Part of a small language model's weights: RMSNorm before each block.
Each number is 128 + 24 x the weight over its row's rms, rounded and kept within 0 to 255. Layers, rows and columns count from 0. Numbers have three digits each. The size before them is the row's rms in percent of the matrix's.

# layer 7 MLP up, 768x192, rms 0.0635, rows 638-662, columns 0-191
090:129120184088137147097111081140120139156141124125138139140152110092159134173119127143108115115168149105137117103097148119093147111123106200120126113147153110150128129102107118149103116114143139096122168115135100132106122104102149083123119139135103101137117128148151121134114113140162111100139097099113155117154112112140171156132104117144152106107140116085091178092112129117117102109100142133126119114107196114126089141088167106117109132120163163114127107189110153153138120091134140174110130121142144119128129099164121138147127094135170121152040163092126148091148120117119151124
101:113108103151123138117203126169145111102120166110094079115123116104066119154133140127138174104117130099110147158152113090122120143137172114128125129094128088147140111097157125112112120130155135083134118145107076133158151169122140107150161161166105143072106121152112144177120109128124137180125112133085150126123152104123131113130145137113091114143108140086098100147135161090101137118103132123122114067123113085141150148123146106114144106141141121104142070124154158180125139108150111116127138148127122146122128144151136112108117113137106109130153122130161174136171154148132113078
101:154162129142115122075143079095118151195095122102120159161163124145105147177118120159091195140091135147130081129110127183110155108116123173086128130142124131141123107132136122105117138123130165105110147115153131162107150138146186123103108098078123151155161133133120122139155161146162103087131137161135142126152159135140147137133104088130101112080121113159105098138137126125074132156146115132113138109118174133141070130122159094158122120084125137081131115121128132080102113124152118105140120144154124134107108106112089131125125128150151113122118111106102115113131144114109130090
112:165130134118119129125136128140159151129127131161112135116148147097139158106117097096161116175169109151126119102097130140101130076131108097136142158071146107080159136161157142086162118125141132164147133108124131127138173134116159149144101111152102131196099113140125092100123148136069161176142147095104076136115164133134089127145128168193152106171128123115104123095105124113129128122103103136144129124110143131123099114177102108137150117122098149138121133125136102117156086108138093175144159129082124145138118166126130090135109154119151104170132141127138102126122087145112122120
103:122144129134132128122168139159099133075124150094121089152131113147097138163127134143093099089118107132113151100123116145125076134102139149107142131145142117126113154139184164123137138105116107129156131152145172119140131109103136130132113111158063122092156118124129135085125148151112114121159120137118147103124143141142135095122132131149157094102135102178144113136113106154098138109185149149135122150130172129123191122151127112138089167112124146108107149106098183151136148159095133123137133125158153146115169100131150131111099164143106153122100137130205180129171118091117148077
090:149123119109131179113145097138111122162091129115109065110107158128155128098123135133178093160146141147132107159123113124147122088155107114130089152100123117107137151173094125124128129107149088137084140137155129076137122123126147087097145169128091173099111150144116122111089078130079136166149143133145119160128148150104109116122137136127103106155112094104121157158132114097189119125126146118090145177109128110107145097116095101143124125121151148110116142118128110121130124123197187136109119113142115094129091123104099085115144110102094112139150176137122141169141123142150118130
099:106117123115122120077145139141130133153106128112152190111095149159154144086131128097095096095107131177165144158114112095149149093120140122142121122108148137129131192115100128148165098099131121140109099123115146149127159162144144087097140110107124088151060129128125120150127127108116173078114154155100152131094192093138143122139131119116113085160112149132107145168156077115135112123116132132102127121069128160114101107159118122086172147125136122136129138122115165152112143148137109104134144127145118115154143145150116151133118129157143086134199145148104159120135102135128114120
107:115107136109132128093156133139127108141097099158113144108131094105088162125131113091123131150122118094121137073126149105165139104140157120189137116100150121122159137143118126172114130148095117141172161160163120132123107101130107106143144172109119112097150124136127094085134154124123152161129143094091097155119121146102093088081158090113133149176123124147131161129121128122154180105148154111149120142108105164110127187116135154097094133119114146154123159102085171155170119142084109168121151129152113119091143112125096155092128112137149148138122108106154140144084102112131098104
095:115139141143160165122120098125152144144143126119143177118175129107142129186164156173153130086164119122128142150115144121137114166102155152173124143173114143115116118087119161162096111154141089147118102101107117101137097142143095159112125089163119125079121093148156130126111192112164085116179129109147153139115165141135136131134116072111151138087125120103116081106123136121109161122171155161097111140156105129118138166125133123123116117111108130115153097113109154104126120131101116090122064162098140153118149117097130146146159143130127129104090124099114108147123125124113136165
096:127137129124152106146093127119109139132169113129105137103104085149083107116153137138074150136137125156129127129088139099087162162158073103131096150089104132163133161097125108127108174122156181138158111102148099120123169117140121089177113176099120092155121130115114090095131123125122165087106095115114110127135090129158152125145120156138171154186117134141134110119168106104143148137102091106104146117111139104161112148137098136131115110136166076154113150102162127110134140111120144135169124070143103121131138188127110141140109157097108132108143143114134129150110131151135131107
105:086154134131190071093129126118107151101149142106123121164155135093184154120149121155100109126110126102147149144086150135175097132145112090165135127135110113135121172136128128133172116116130141173137131096140112130115135141108138142087138124110157118106063147139126130146114125149174085131093149160132100089108090138148132118126137136148161139185139131151142126098112148096135149133118151108123123150103136151111108119086139143123185114109149115142122150091111088111132112181095168127157124138127069122130136131146161117140111130092108134133148142137076154135078106144153111146
093:168136120147139111132122137092124123175138134149123116128121157087091125159195132133120177111137113126109161118135106129107144127122137131166119112108115126120133151121123158107155123156122124129141134162091147128109111116133146126180117110100131123159152119129128172142128089137098122112121149142149125109147156126122186147103143107147146136081176138140093136151111079160119090127118166160157117211189094147141190119143152132134163094151097097136110111117156131125118180183090117142106103135171150141127153106124132108168135098105147131109110092124140107114147142113119128105
095:155122140120094128108104102156135125128130121132124168136110070111114148144122150120120072205140137170111100123119124113132151088166129160090108135123145119104109142169081146112114161137115085110131119095120161136136118119095115128164132114087084142177082137136110129104101154131109107125104122122133161120151126128135137131151137172145157108072138150112106137111160105124128132196127127127126131163133149084149098098127107142116128148169123167144129149154159120116158112187162147170162140119085080131148102115125128116114133079103131118131149114125077123120128115131123106143
092:111083122090147109137110120083106126174168144102124078091116144119161129119155143166118111138129125104142160127177118094104093094151143118051156125126133188151103149121097116133114137140130101167099131148156128157159133140140081130173135161099121131104114104112132116157158127143100170155118122122087134118115097157147158105075158148127137140133112141159094118144141154130151151121112150099145149151122131137119133113116160100115112150148133140182131132137119120132158148153154166111163149093123092134125150165114106136151132136129070129111150113127133154136178109126162123089
096:116108137159118096137156163125134144105154137188107102075167160100130177141115117108122105141124122148080110065115114124131197132114096139165136106093123103107120148134107147125112154161161131081162105108127115145136121119152174128122118102152155116153117142141143136170119167123189145142147155144112107145168135111120126088121110159132105132138126170132114097143132147112132117152120156155132142111092089134131160149145113119113093128130124166142134090166119116125154122167120116155149140134137148129126129167126152122118126106145087117152156112166071111141049136139141140132
106:111147119131141157094105106120166139107113141142112121092131156161188145131097113168129127125147111128149149125119151134071104101089096135175113111150151122150106139131165121145177163155101096134147098082074159144129138124132143100140129124140110118126145146141126100133131156132114093115153149127128125115127146097092106111116100114116121093092095110136099149127156120150140134148159136105115116118159137100149094132176115133083121123108083103119124130155189172135125080095124079125128104187131188170156146114133093152145145168109142124148122114115151138146125156169137137131
103:148135140107138120149085144180137125124132123153118139149136156129143137156157136112180145119187108152105148124105120142105152130156166137123117151125131152089110121161116156153099163109120101136126100120087117093150143097101127115147129140144128116153122159114106127102054157109172184145117133121108129097104126155138153112187134126159133101099128105183101149129138127165165127141145147119080115140182146120118126131096117156110142136118078145166143101176167093129136134143168136139147118088104119131108108152129159095148141139124088136150096160103089135134120091153139115150
106:121122126130120128091108141159113105133141138104110100090068149121165128133138140127114100123113113137129092166102108094132156104114151107127136142116172126160103150152124121129123116109103157128129133110117178117133168139123104106151128176082137096133181143121130146134141091115137108103125153092126104054181136077138156127068120147104133133152129118122156145136173081143143136160100090109108132144096094149122134124123121096152138111152181087119127141168104125130124075092156114136180160104145114114168096101095132105171101130112132132121128123145104114144150128138134119159
100:119107159140134181169131162171146124115163110098133103142138108125159149112135143089157105195145121122130109127139100126136151148095080126180135112110144129128107118166116114133134124151135127117135151096138128083132094106123139127140112121106115166172145162149125088156140128127124132129138136118168158110169167126103114133112129147119112124125155146121190103154185107142119130105130107135172135126189157101131173109152123111139114136093123098077125194153139110163138131087125148127075127144126112138152126097090122141144121065110113121148141130174152121100126117138120148144
108:130127101116133159099107079151133116147125144087134109126132052095088151151104136092091121178140095103089085151127097159151128155119149116082119102138095131123135107141172124125111148106155121139123121137125136107119112152122149131084178135135098135112133155144122111158174139149148101129073104125120148116147146091109126096154168115097158101126132111114143079154127148092139102125123157130093151068130152095141120167102152139137146125146118110128143107147123106152143135135216144123159132128171099148133147158117156103108108110144145134126120165146106124156123139128134147133
085:088136141152091154114125134127114144164136168062136137134119128144123099107112140133112136141096105133140123160149102190128125133074167076134117159137136137101139095158112164129093110138126120061120146140094113124131132116119123081176132125140139151136149129135136132149149128158143150113084140144167140111114119133131166145157103099078096068115148095127054153128126116162088141138099114127101123125147083149131135123064155120172135127106145149145112158087101146108115134109122127161125129142114120149114129132132087139087099130125094108128150111103103109143161107126133147144
103:169115149140092091147132156165105146113107113154113173137127153117123142097084116127124127129110142127100174116107112143059131117069116112134131127131118124099132161121138117151170167129158111133138099113161147105117107129148141098135080125128090126140118174129150140145142129119113093093124149130125158166077109117131128124119116067157161143135128165106085142105118132141119104125112152144148140104138137137109140130134188132121104130105130141075139123150121118142075109153084145085158096108089140138154152154156158201108109165195126125134133113127114139104132137148124131122
097:167112087119120156186114098099111128156120106173136077153132144129142136109135136098177124090117153109141091124093121114138107078126120108085126126103130147126103143138083163114133126123136118141120123119133138128094134097127151127126097101149075085099071136142080189144130069109128132119115148162112126148130113144129149149127101091134103171122089085112106147103108123106118116127103115133122151109112123128146106122114158151122121139109112118128121137153096115174161183144121125131097081111099107130084121134120126140129138176112151116143105146145196122138142144156111118170
103:170140117117113077184120118092162139171101171077143096105118146127137156120113109117120141072140155140146142112122125142142121138136149127111096142117167138146130147147127135159125143126111142161125132120099188154102103101155136116095088159169105140115129138131120184117097100118096091126176143135168103167101153103131107120097105127131086098128101155128085137103101114092155101129166121115111124141128105135135126133114149103117147110157099169160114148118108108162143133112128091146121115118154124146088165116138174178116149161113172131107142091113126122175124154107138136126
089:139098133128112163154112130115117124139080135149138147123153145130145100117171126097164114139111159131104126176124136142130117156100093113141139142129163124102129101136107134096133130147138092074098136093164145152134122129129117137154139148135133136156146125133094124194157144149132133152137133105104111086112121176053125133121137128156128121142157102083126100114105172139059114137088137141150143161146137127108152115127145118134092154117111135118146153151123190160113174147120143169083169131095136129115101191108123172152097100097104112140111126121077104141111139149127114135
# layer 7 MLP down (transposed), 768x192, rms 0.0672, rows 638-661, columns 0-191
087:152121147080171129098108103141123142102135115073117103166121163125104120140111150095146120161130114158100154121114136113086142097111098091115097141126135127147128157120107149111116118136141131164131137122149077116175103115137149146113133151091134133149120129129144130114114110143137124129098137036133130158088148130136098152141080154186136126155166149141098158137134124112127133145108147140080134142133173123119150063094199128159133103119150160117115070121138161113124113095137105130110120118085156130099120128137115168173100131141149112143161164136143111126133135139131115105
110:151132110130139191102116113123122130148142123135141137126144127120170156154143130115068106139141131147142133127073141120116149152103110088125123132100146148132098131110085117109153131143140111155089105140126204111135124142116131160145093129117108096130131107125113140124160182146187085105121147108115097104130139149132130110117125148116143176159124071153158178113163126134138178126161130137132150121129145147120148153146152143120120102145097136130143138104144145155143148182089138178132138102108103178103150127091102127122137153136121124129088124108069046150125123135128124136
101:105160147161087105150099154090130133083138109144123131115121157114121121096108114124092113106122147117170138149127141135149132145155089138151121133083108142128200105160086122157115114113121182147147130147139107125168182113122116140111102107117087091128143125133133170131087135113135126140173093087136132131160151148132116123162104144135087103141139103122111081153099141136152142099132137117090135175110105098121082101163149120149114101128165099128139175119154123156122147135135102172141144134119151128139093144115190142115137118136100136133170134120115112086132121103103068128
114:071117119138145123137120102083126133137110124128127066118127145136168121127110125132110092100126156073127096147126103084174132078154134142167131127096129133154149078123102144120122145109085130114109132109150134117132112145130139129146095138159117203123112140135139162125129143130129123077095101143136141135126141163120147130138135146037121146161131109086134147128135097116129135115102117133081148097119135171129093123129100131149192096118159121113093135169119136127173095109145156100098122116158100114108099117133123140153110100113130124121117099135152113195108137119135120155
112:102159177145136128138137129154145110164104113119104132148131186131186161139126135162101134170082097113178101115102123153104141058111122110091118133152140128170120149137134128116110149206128118121116133120092103108121120116121142117121133109150134100104097145122097121172130122117157037118106125081152120154161112112109107135144116121087143109129092110130150101135141120155103097122112095130121130160130087107121135134123122138151175114139140106085155154125132124139139151138116122142194154155109123127148121179130100145088127106149104137121146124125128157108104140135112108110
094:142098139130142120118147129101139144122127130080127113138089103130126149090127148131178131096150124111148142130109204130114111110154129163134122126096093118114166145131143089114145138149144087157153112155119205155156117127135136118125153138142087147116148121123162110163117153116152118116187117079130135143112112150095133112136117129121088128144126099130137147146080138121155101123138109129104149151110143129126088108085157138181152100121129162120134093106155160136113095145167162105091134096155151102062130145108118110125132113087137124140153098137118148087114180169132135165
106:103143174135114108123109096116132108117110159105125138131152105131094110096084132162111146133102142160139105137143163166147147070131135106143115136108136130172170138148113128128130128132167137094178140130143075122109126117123162116143093108154109089134134123142142116102126120137165166104134117125132163173139120114156109119114093155129162125130172127121142186107159107127128160133095189128168114153094111120119141104091169132105075101105149155154125130176115130131182109084124114101085131132111108115124133115159122121134137111084135112123109141115117082104074154138130151169
106:153115096130151116093132142105102135106142107114117128098116118131110191109154146147128114099093168170118125145128127115114100177162103155160120115136100085161094120101166143154148116131120092102180156090134087142132130149134120159104145171115131100134104110126130118201133141160112166140150155118115102155138162125094146112132124165140134139166128087119144155128136072112104145132097151110135151151151157144140124164153122133089152128127117170151144141090106163137176123132150077121171144193158131115110109146156110140139128171143098135127130129122103154131135125136146122140
092:147129147108176128073138109182120130114134127140132142126136154141102169127119125117146165145186120110070171142106096121107101123140095122123135119161135111155090131097143137124096138176130092149128137106152095105130148145123142147148149117163101134134145129123149110118170129119136104151129093105148117101115142164131091119128122088192112149153097154160134186127128161116109088148115113135103111147180133090130128121083152146145157147123162169144129124073118141092138121163146125126119140123135162145168133150121169134126112128133150124119137147123104188167150112124148071123
101:130154152129103099136151073117128151126139112105114117135142156139137092135116123108089122118120141080146147115095126139159094152134074151088124124089124125131117086129096150116078147143137093096094122128099090086119114130111101142165142100135104119090170114131124103132157108109163114128116060087146125110101120149132151136141105159164126137159130125138146092134126158155115145120134100144143122110148124168137175154149135131184123130115162100117127167151156198119162140096106144140126136164098102136138160082117166158126132131126140126118131165149118175099140170106140149137
109:202104180152153128142115137114145128165125158104144173105131110150138130129125146104165124144149091131135120134139134128166114107105113139117131144116131173082125115108097114131101149172080093103129088144116129100121179119122152153144158139195121182164163107126132109112138132116188115147115099128145118144144154110125108155128127099153174123128149155100170107163158135118109099159123100130163122138130126147122120101145111134112096145161149140111125169124119159141134132122087107139104144127092100134111115147146100076106113160114111121126141099105078123158160074123119104126
087:167115082126105102155151196098121136128105130153146152125125160121108074155139127108129129104129124118149130137161132129127122161158141102138120144139155162138135144133176162145185132087092176168115138153167126103112119109144151131103140181099072115106154123091149137090092108109147161133114083118161135139160123116125121122139115130134142141117133127117115152139126106148122179162150162102148121152093110180116146131146166112133131100103113078108132109093140093146110148172157114084129123113141124119141113137089126079111146118124116136128104115128167122161107169105099100127
094:143081154090069166101131097091128140134098117124143135114145147095095157124088131162151154086114117101192094126136150134110121145132143151107128142121116150085116128158180089120141147141119176112115153124100150138152101150151154143148123104121141123121149111129148113089176133114140138149162122149128115096152131117113160121138118117085106142115143136172108126108114154119118140130140133143166106134147074084117121130140137105123079179120121135147161135100082134114125148135095166074116118138152138149188127113114105145090142156150105129132107140111140092135077124098121140170
092:122111089133139093154124104095111118133118134113141067100142128127155095128158135124127111153125141115104147154134130130099117108139169096126116127142107127149136139125126135143114143133145089170099114109141143089117164138139107156166098117149124171176144119108120111120136169144193161133103158124159168155113106163114155110111114130133156177120148117122105096114085137089121130138138191128110108115146115125120146158114127080126103104155138122143127134146103156138124060130186158102111159151143094117174141142108130101104122099165116132128170100144132189159177129151121162117
104:154142123146116166115125113120103129136113150146120091105132110125114160113135119115153133131129148158125172110165100075165184128129157150139119128125146121132105139147115123177095146115108145100162114150141141140132162119139139122136121104104156180061149131143122146155116125142135167132109138167162146174144116149157196099139143147112180108149147103119077113139107144111124157119117173105133124127099136113129157102139090127120140096152126124134153097193168125120139124180138102078124125069141161117142123111129113109112112099127129137127166093137148100142064142122127153141
104:111128125139160155098143117118144124130137138150112136161110091136137132160069123079172155122152133143081107154097201104071142111097067134138138126143134132153141100140152097131110145145138079094130123108133133154105142145135125149099155109140089150129106131101122108106150159135113118143112110115115089157145133155145158134138116148130143120181148089116118116125082108095113091146115113128124133135141165113142126135115089114083157128163120133115166138156113119098138114107114077151168121131152138123119087145116113084152120161115102125118121088121060139092137115142126189133
107:133167150124135110122169130044132112127158075092130145125122167125145111112138131106155139162149113089107167133150172145124124178170143111140144135090136118090098157114093110128127107130124126164170134125147142109130121125148134136143103122108150135106125121148124165121133115131161140118132128134144143126171138148132116113124110107142153124110136192103158126168159097128142144115196156131145120136119122133117126116173126117164123118118097138133128162099094112164121169145108099144124120135151084109100188122157190155110109098101157123117146166149132137169100180142149152143
090:117135144122173141116081124167140141128155151122115147132131126142155096111145127154183118105141115094122130137088178127122092126082131146137118123134120121158154162111136103156127127176191154132158122171128130139131118145133103108120122093132128116097133132126090118128133119135110151156101116122138108118126136124148106084135153124154133076127096107100168141126102146151118063119161084127119102133122096132124124148117115154143155095167160133113134135109200145088112168135161100105108134107083152163097130100135124080170108141095147140126166128118135120119156132117138175062
102:165123091131149159133117158094127127147102127151136101100146103143103148164144131135189155143152133145098109104122150118181115122122111141119115116118119122115137136124131136143114118116108085100172122165155128106120093161133152121132107094070148156152119121133122160156147103106085123121154146076148141161155129128124164153096121122066108114159098148130110181180144123088086082123160145118140159124109106092134135132153149096115107134145095131118121113136126109140140118129127157125140147133146088096136066134139105119156121128094106132131116142150086116091096099111108148201
099:143153138143121137124126119119128144157113121138134179171110184111135111087145118123132074089113133111192169124185097123113161149118087115175107136133158095093134139148116126137163127132149186138161136100152154165121152117135140147154150140127132130151096146158125141122104134133139138106147143094125135068084105154165147149148110125156173155151142135114128148120137132138146156102116074132104084132142088150133109129144156145197169121150104121137130109193101101108120140126111157127100148107117128111145119115129119154126142124096102115132122094116137160180122143111134117117
092:146109160133145133126126142121131138132119122089131160108135188137105137162100136143130162159132107116111147180118128165141087104091130123153130128135134154151143131130129131119116113077148111121102126141163089146147138133109120193123149076095133125093155123122120114128139124140103142142144135159109128169119132123118135111099111108140092128125130152136128131122181151126133131143087105140099144115127135188127127124120166127121126080104159137148097153113071172186147094117114115133130129119108164153143131127151067096101112096147097121115108092118074149205186128109114140158
103:143127147102081111099121094108106144149102127126128107166124139119171161076122140152108157124096105127112113144133143172101115092135110136134109125129134104172161138152116162123172169116182118158162147139145141108144154141120121102112095109080115142137118117122098123110129086112129106107105124049116139077082120150151086128154092157153162101122102128122121132127121112107136140128177125121122149122179117122106079114131146109130157090115118137085157107114143175152106118123172090099108156105150148120135133148127143129123097123110132151124163130158113144156106071129105115098
103:116116075101114101154150177065131144124126102151134130116117080123148079085130126110131091124093126143136122156125136148082149123142096091104130120097134148099117139138098161116133098089103105137091123117113145143131141109128128109155160103137130125140144120134089155162131115147091125115110122093141130135118123143154126118116125141129161116122102088161090097108140124129160112113126134128100137121149163125121151150091138113104084088116134113153125105150102143101165146088144195100072092101090131096126144147094152129120142159123167127143097078143182110172112130144134096089
103:142129171140138134142125121104122117136100121096106078081134114124105085089188140208145103143094179167149104106128138124134120113127137126146138119136141159110180105120115124121158136163122125139109139098149130094129095108128126145137120144105121126131144126121117184158124162121080121146154119165133140110208132076149125116092127144099129134143137085116157096155134122118140172120107139121162169100112131134150092128181126114136144154141142080103117108155123153171150115129124088139118117129138126126100099133151120178151139116136081117120087123143104114100135090124121146130
# layer 7 MLP gate, 768x192, rms 0.0667, rows 639-662, columns 0-191
103:142133108083139160139156121173139139138119120140146131153125176107159101145133119150143127131168157108111096122138119112109153148178122104130134133072132125148067133097158155137129123103175156139086114136143119124150141123110128141114119160112145127158116147130147085158125150130102137155134131109123135161168114129098206137093141135114065131121087120125095113147093126112131115126043137158114130116164132104132121105073117096096109098119171134095137098172090116117120099144134158114131111123096127124153137142110101107151097123110160104130176130144095124146093117141146116125
100:105105186102151131149100104181100145115142148129135130121112155072168149102121111136159068119152120123127148134119156105114166088128067085126153107158170074083139145152095122115109150140149112167126096118097112123118098082115095093095104071147161122124106151119155121148106154126096126107183175123105077110166108116106127112130128133150150130141124116116145099108134123135101110121161113151128145172147102113139124086129147120097143124164108107135119120162129094139129148131123155124139120136073106118105106113099148133140129135151125144133125111122149125132152119151142166111
104:162115104145126155109144097099110122123116138127137048125124125112147130082135154122111122139117147113136139148152129107150119092108111108125134115125126121150108115135107095127149162143108107086090109117124113076132170108140154088110118153169166182155099164130104114168180139149115161114087109118125088149121158143128135141161137135115130113120110110162128120155118101124109151126103115141111144126118110192143125079093130156100163110134157149171134092159081135078124100080141169122144172095140134116126134108101090149151152130092138126138101106093150105166122131141139134098
107:146131140105122168155129110069153145114117136114115115109150172129136146163146121131167120197076158110133144107101159110109101122129155115141135089118099114138103115173114117105119145123107159083126151119109150102112129148124159104122095080142146124167125114110100113152134133132129048123128121105159125122144080147095130162083139119121110150075098122118109118134118165133130130136111156116155138128121113143124134163104161154147168119151135177117134112187104135145127182160113154151128161110167115133124131084132117143122146099132103099103110120174161134132127167117127169138
090:097116133145100144156137175152124113097124117152114170125115151170112116151175119153099125120109112148146126083125111114167099108087167162107156133144139150166087129132131103143190111127155098140113107112139108128114107108137126101167105095130140163155110113115166120103098134132101082132112109135099123142117107122135094095123093119132128177153115132154162105163146128137129132152119124131145109102122133103106105142166116134061136132109106103139153068130100109065110131125142161097129067148157136118162097114149131116146114129125097126096159139093156075110140127155123144148
096:131147085104101134170118125118124136107161099175119125112151114109090161131137145060154167129116106135123127126053127147103121091143124072110123138082113163146154111134182146141127133128118129076108107088161153152130106114121124116125132095117159108135102166149109144125141117148128114132162127078109099186132090117157129136141131125158176153170096116136135138085146114110118098125116158114136152139104102095128124107105164131137175116104114149137115137109122115121154088165113085099143127129122160126102121109147130153104159102088133149147091145116096114153106101153110136131
100:091122124153133094087102150169095110091153137128120178109119155136134147103129116125091084119125103123139170132122124144119153150107160202149112127145103118146163131134141104157134106136132130126181160122142108140161111112129131123132138144133139117136145121143098109134124139121204117158142122151150135116147171122133083148154119158133154144129159179095117131103168092144064163137096123115115144155117129085119133149150088146159059190098099123114114114101149126139132059154109115140146141139114124165171145128139110116128099127132113125134153132147101109103123117150135111119
088:111103097123123125112184132160157123143134124147134120098135112124096129136146162097143144133142138118096151087184123136143121133116151119096128113129089137131148140129187167110138128151115127123114118168131102135104133116130151102118137101155148036134083122123119101125117101145117134115108098119065106128107151147176138102146141146146158109130106119102128131116131067105197149093127145133079140127140149174138111142166093122142177124128128117185123122123135148106086130111117134154151148153126180136094134136164112149137110087137155139136126103124158124129084101142122152097
097:076138132119121115126108118178115115125131120115139194143111129137079068118144138180147118146142110152138172193124156130109157151107122155113103144119122144102122125099138143162155093090104142155157125117112097122076139099120131123153136118096113107162123131121157133118114108112092148086104129168147147118168121142152112094104144138138153127123189142126118107140127127133110107142129113095066133158127162098108157108133097154152131135092138137132138094119127096128113134101151098092080141110113147150114147156116104172127094116086137133135103172105116144147129155162128096085
108:122141136140130122126147130105142132118133124137123111135117166118134117121145114111118095149112135168139123108128137148082096169118166112127125169115143078125113121093120080113180144158130143109141138111138166102083145155111120123148085152105126159148144134119131156150155160137145147055111109096113134069145151133147138096088154130133069134114106098112129151134208108155124149147098127135105114172110097119134110096181140143147130122091141115141137147126163143127101149107134092129164099147116191135139109127124132126201136134140127116134110079107162138122159157149119121107
090:129117131126113091117134154149154137145135094104116178145144191104149128104135146145094168160163130116095114149135157129150132126140108137141114134111129153129105113157117165118130135119141165178167163171120148118133138104124186156164131135113143167122111130121138097182196137146112153108114154132107105142120137151122128100108098132147183115102127115139093101162152160155095103142132173166140089149157081093123142146136102171127159102103119131111113145156137106131166126146149109134136111132079123149139126120137092095145133091142145134121099148141094100083078139115126122147
097:099131137136131124138182132087099140094129140112132143126115107140128155141115137117143115095149140110146153125117116129100078142122148135145119125076116150119139077112173111147109139089117161105113154110117101139126115157150157167122098076142134119144127111139141089126169101141078140134180127175156116132134114168088154120148182107104154130115119083159135114093116139110157118100121139100148128105106165098105150109133108148146146117156152107136154117115138139118125154130098149099129086141173197122158143121176118104076096129166094145145106182102148103156123122121135124116
091:124115164148124125123113122157135137070112144122126145081118133091120159118156136137124094124126096124150145114165122135092099083152122116139126146118141111106152174142149174108099131135154125147142154138104141145129131155126096126127118096135102159110097093112158135127113148119054085124106111102103080173140116102173159084079163177140163161155150156137085113101128134115162135125157150129184130141151116123107172125168112113141114117102100105159114105161141137117120122150121112123117155146099181120132118158114102118146125106094091127145122098116096123143136159125086160140
094:158125150130105194175111134090112107107082163127124134081137159122122156122109121144126161158082164100183150104118157132129142134183083127114112118113122148106144130151130120144123167140140136101110121128104131125052144120141133087143107122112163164139118149124099147137103175117172149122067103110143118157109105112118146149153108134118121108148136173127117127156080163115128133131089159124138142150105148137108116100112075157120152067125140177142154109126093105111158158158081118116162144117144150135143114094122142137125117130129129143145107138109131123133109142135114114098
100:146068098123133148144155134129141153138135113142150055177145153098116131151118143158099107142145118134125128104108124115153140101145120134124128133160116104129108148142083162120144105139125155164115120163139132144142125134113099120159127107162168149075111110124148149111142146137133150137145117144160060121087104138163127115120122115158207177163096109147106131112121159097162116121111137153145135110103120176138127143081084142130172138138110172147116135088127141095115141166127124126142132082115086110118107122083127079175116149116104133130130135159095124166135121150117118117
100:128130166104131168119132166166132120121114123112109153111119164122111133166159132149118174118086115132145101118118147125109140100171124124107132122094162129168135111130157144081102090141126120132144131107106118135099168132128126169126098201103060133150168114099114113120157129135125089125149094126131158088147127148114141128151069176089152107110133112149106142145158080155121154113157117131114138146136143119136099136102137125183189152112135126103108141165107139156142102112102094163099122143114104111098097140130116118155142127110112100122170088146190138120135134128124143121
103:153115089158116139103116143176128120134117127111117079101102141121131101141168156097087094138128114152155102133098120102143167122102162142127150152136160117164144145151099105143158139114078113121122142106147136103117158141104119140135114187120138126185149119129160121112151081129151097115158138095110118094137129119121138119104114150107181134123112135117141134142170079125109113181104098105110135164079101154128167114142115105162116108138146125148134153110088106142105086142133127135179166130115117128186113117123114095150118105088104146121154107122100132155112118112139110199
104:158121106145155075131141140076141155168083144114118116175139120132123088151129118181140114067151120143099117108113131128178132118149156125102122150129129141111158108120149148127076153125116133132146133129117135167148121097131145123104127170143133167134091139137130137136109122105098104130151106132087112147115133124111134112155106109122213191152106116138080114127107192095126161136160157104151095107117113170119131154091139135114173155147100177133123131137106093132118162135145168137146124134147123114123142136137148116119147156133122120121096146087159115134129089102120154166
112:165110149115148113151187131093124143104124100148136127141082160152137108122132136134154111120131162166177140148106159117113131114125158105149132138143126143070130181136101143122124128124093077139132118122148109154148128141140124095145146112138138120130118127108077177108125114131148125133152152131129079150151095136152163114125123162157128105080137110145094131086101117132077118155129083131124155120132060118111154134101111141114130085166146100150132154089150130167096151123085137135123126145106112125105123108133101074182097134146156142148123127157120097080154107128100105090
085:141146116111133125132134088132119116179111153143131082140126106126158140132134146158129113146152131130135093086129105128125117124145086125092123087130123109091113066116119073158177156126157142166149078143126116130103145117123144142141126151122126079173125101103131120104130142143100146150123105124087118174127144139130067129165115131118125115190165167107163130129137119125172158130147130143132070109119137093116092154109126141127115165182121127129113111122168106134118099117096157092160114169096102119117104138149134143111128177150189126128136095139121105115115117088145110137
103:176117165146154169117148098089154147182173130110101116092148138124144143118141108156174143134113138116121133129171118099140144130114167119105116149144136099134134182136170174140107108114103150133127137123116137107113140149137118092155129139149124108083125148126156142162100085122094133092076119127139112113127130127104145139202128114185157147082145114135131128111120126102105086122142128156130116155177126141130077124128125144097126104158155134091143128211140129082138173124108166154132158156150111138130143102157136125144144162134086156144121135121128115144114128109123140129
093:121129162157112124089117115166147135157131116151143096181142093093142138161151106164114144104149156149139097102152148159170130179115143135161156132167146101104154132138143151137100134101083142120152129170106116122122122142115139092154148149103084109152128094113199093105130160134144138138116107101131098083143182143138084079138128150140172139121092136125147136131118109142099140121177100116164118134092139111141126130122119137123138136103164127109077067140136120124097104138092186143184146133117115123107091125140123113108148133119113132127147146130127176126115128142142137129
095:075134110134118166145122103098130118093147164093143124120128130141119111106165126176125104142127126151114181126150105090092181113077076127115158139168148137106142149143087122131151106142126173109132132093119145139148100138161119103071131138103151138105135119124142145109096120133123131132093120134111125149138100090109154123131138105094053107160127113084095117104180126132175144132123101156141132158105132148117106114128099120108162126172118142122108146088152117171132130084148122131151106160120135171132143159166150153124140157125118083122091143133117118103109154144123169126
092:147098085141079168116108110135145113099141133139114135156156108141093093139112098150147115148145131083131157121092140143145098123160133100146132156135163105088176147122144102124110114128102064108126138118118145151140154139147141092142151091088138079108163147167121186112096116128133115120103129128089109170109118150092131123100161148132121120153115099122108131106115118111105158110146161123098136142073145110143136129158147121145100178146061146155116127075126131155098157156106155147135118150099132157162120099113144124157078132115108139138134161127095093129113097135130134135